{"vocab_size": 524, "beta2": 0.99, "decay_fraction": 0.473, "doc_mask": true}
Each number is 500 + 25 x the weight over its row's rms, rounded and kept within 0 to 999. Layers, rows and columns count from 0. Numbers have three digits each. The size before them is the row's rms in percent of the matrix's.

# layer 6 MLP gate, 704x256, rms 0.0931, rows 283-293, columns 0-255
099:528490537494509507495516489493490436484519488529508496529546505464502489459480484517545467512516541502511494514451454515483477508522495543523479469501509511483569480473507457534447514515463504473466534472476522539508526521509506562480500526560500538474475492472496512518520509509524467550440542527467502496490511523488491460537489476507486494542475464530505535453505471493517482547533478491510506515494468523507497479492528496514500440463489457486520508476501500510537466491505501530506556505551509488492551484478473487482517487525529503475465516488468491502540467480472517512511462503518481516486524534488520518468461480518476487504514497494478541493495487494465518485473532534497476483498529521498520538505528492516510502476486479481531499469529534497510510483522494
101:509481477572492536450496495466502531502529487492497538484486485525469502500533462501492507497518524541512480497515538512487451469487470485492496518518506535554494551537502486527480525505491510513508496460502482497533490488476478517498480512509504512523508485500460496455460457500529485485506456495464514485556489501551510482510490466517486480490542517503477494487510483535475523509486508492471477505478505525516498454505493559502433496529522540502538474543472517523531484467493506495504465481523489550534499489562531508510498497487495466493525521452500484487541501523504486497519501481511469493501479493508537509500453505517488496526510489489530529497525551537524499549443488451544527499490471525466516522532489444470471474489519457506487497518501479534494535516543524
103:471481504536501466489509468468502489497464486535478539475522511510469527517483462496485487527530491511511529523500502499493490509523515490487503453454520474491470487504494512491519518480522470459476503485483528516473488483471533487478486516514507487471529484510477498510494495544482532565533478519522493493496496519564470529515526486453518527501549492495485480482514482528513453471496553489497492524517480493503481547494559503465502550433489520485541495485478523495489535479500504492473478466539504498507507451486473459501504462498481489466528458525515524493472493494454500510504484553506514488500519498494473531470491552543506522510478525486509459477536465480537524512470493475490491517438504484506477541471525495484524501501468507579513510455448499479508518467517466
099:448497459534480512531480477537488513488495512461497501483517538471459524501473471503503495512504448489521515506505504510523525474465507471508524538512495518467498520488533534546500505458475527474508486525452484460522458527466517525499484518503553545504512460470484496491519524489525555442542463480484501528467494501483503465511503513530500482479473483506521488522508448511457520473514509510431461525454478469476486517512557496509501508465492485525479496499506479519524511508494545498488525518468494547499494505493504503501503480471502517461492511515474519507486477526512500490495514504500457468514473474521524449490510491517539523495491485524516472536498486529512542521490505434515483488481483501527537474480432498528531495519454480499483501474437536525523489544494497
097:498444482520534509506510449494499521521512523532504475471469451552520521492535502514510464518502511500505531478506451490464493534503489529460526516558532475486483512521543479491435530505472509480497479480519497467483511492532468492509492506477480509482468523482464487471488495480504508491483485464520493470513471479518505492479489471511520490475527481524543545492521532464472482504552477490525521491488491508494472514553465487447564514509440496484517513488473495538547479488491519490495506518488520501507533506468496486505480473471487519466492510523489525521525451485472475497502511532457482509509526474503473472442499529501521554489522509549515459463506504491528513515551480457500493515500515478522486521475493447519499470469566498484521499480524535485522508471474490
092:496447500513488474512512505516491488526494518469528501492518498478535504495460442472490486485510494537519485519501500504532541518493496486484464512496502516476476530494492485495522509483518510453475500504485532455471456480518505458501479515524493499525521548442515465514517517516493514497534479502476511476525495462540485468483510495535488453493505490514491500463530551468471542505522482488453484524550486500452543496489511449478498477472500484482501478445526508499482489487516496503478543499525461481491480547482476530497488527529476464466444484475459506479538456515451506469551539503442480458481488484548466487514517524514489527490500492461520503488477509503493493501477515485507506509478483501486508493482533478544525454464552433458516488517510517494467501529488495
104:565480492505509510482535505534507508519463452508505528499502483468511496508483517546503492508520469494503460533474480511442496454501497512530581504535509482476518493507472482478508476494483517445472443479494510451502496538477490528495520460545455478491487490502490509506469537497501508477467477469509485500509515507526517524511510500522508501530492475490488507506528537563509501520536502515485492512491467476514483524495479437530507500538537479486474529496508539535483496478499520476497494492519560513465461484454516485488510503516474461490550513516527506509508486524515488544454498486528520495533481476482486485507492515497528537506502537503469513508519506532528502524504446495546537511520530527512516525516542500518494432540506502484562504523483518547497478547503515
100:461496489499496472497489474455523509447528496535506484519500511512507470501462486524507526488551470517459492508493529516470443524516479497486503523489456459503523527500523504483476494480494513532524505476497525511487479545524521522510496479506528568509485460467480493477482528518526497501509527529497530503449483501519529458489556468476543505530510515502520508520480509547506462471534476514495522446497497436505539505468531550463532516521516493492463534493475507503565501534477503555468519481521556514549499542498531474481516495512484469514491479541488490473513559507491480512509486530511534492490497504490487477510482508492487546487509492434455515513482484507529518513488502494518499506484492481528546463537544485524482530507485507515507492521487537476483471513489490
099:537520451517528473519528528490475492540503504497472497508481482512559530491514509434527501515538504532523492490514490447530481491509518516461456470470500532472508518517520497491493494467498454523473514470495460540509517491510506501502505483515503512509477487479481506530477474539512500478507505579464489487477518538515549435487494499485516526506539480508477509503453452476481494513503485495512505485485485488495495466537554541537455526462502492518516545492491486496458536486508506453521479478538533527504494469504494538497559493468510453504480485478491500464476523497517520535477443527478509472488488538547493488474504532492482522501522509537499514496491508472514523519515521550505489502481530468469512500500512545539472482495529488518510475472522462501518507457462504
100:540527485513517511484499472505464469503484518512499517448508471450536493523494469527529455506531513524471498478546484471487465521555494465534506501484491470491479516483505470535459483510499511468498457481507524525470510505505542526532507516522531509461475470445505496511495501489517476502481483494502510526466478505536518483504516502543515472518467476522510472463509499527493530579455485464506487512521469507537488540491501519519475492510509461528472492472499497459486487508483502514511547539491519474488518508487493453511422482490492526500498509501486469495483489521508525504550532514466447499460522522494494482558502481495541486479510481448497504531498506522506488532518498530507532518509507526476433466474489480502469478495505530534550514478522445536506516499525492
100:485485463485458502455495489547469525536464505503512479477468491512483488472477491478502527516501522510485477480513467503525511500467513503489476521519526542483525554471471507479495481483461481474509503520527525528550494498530523539493471485505532487511557509449488567495499476509519492504503486485479489453527465466490523476528542499470534523476495511507516518482540436537512472491503514448489518487488517492504491474478458498510489496488482485478490528522501465459436565499458492495518514454485529535485496516475474488522480527537481482524496511504479482492507530482506514489530466454514491531475523547487435485461469522502509496475504481502498498491488536491479497527514510459455479548469499510477511524502487557539503513476510482517481502488525498533473445511484482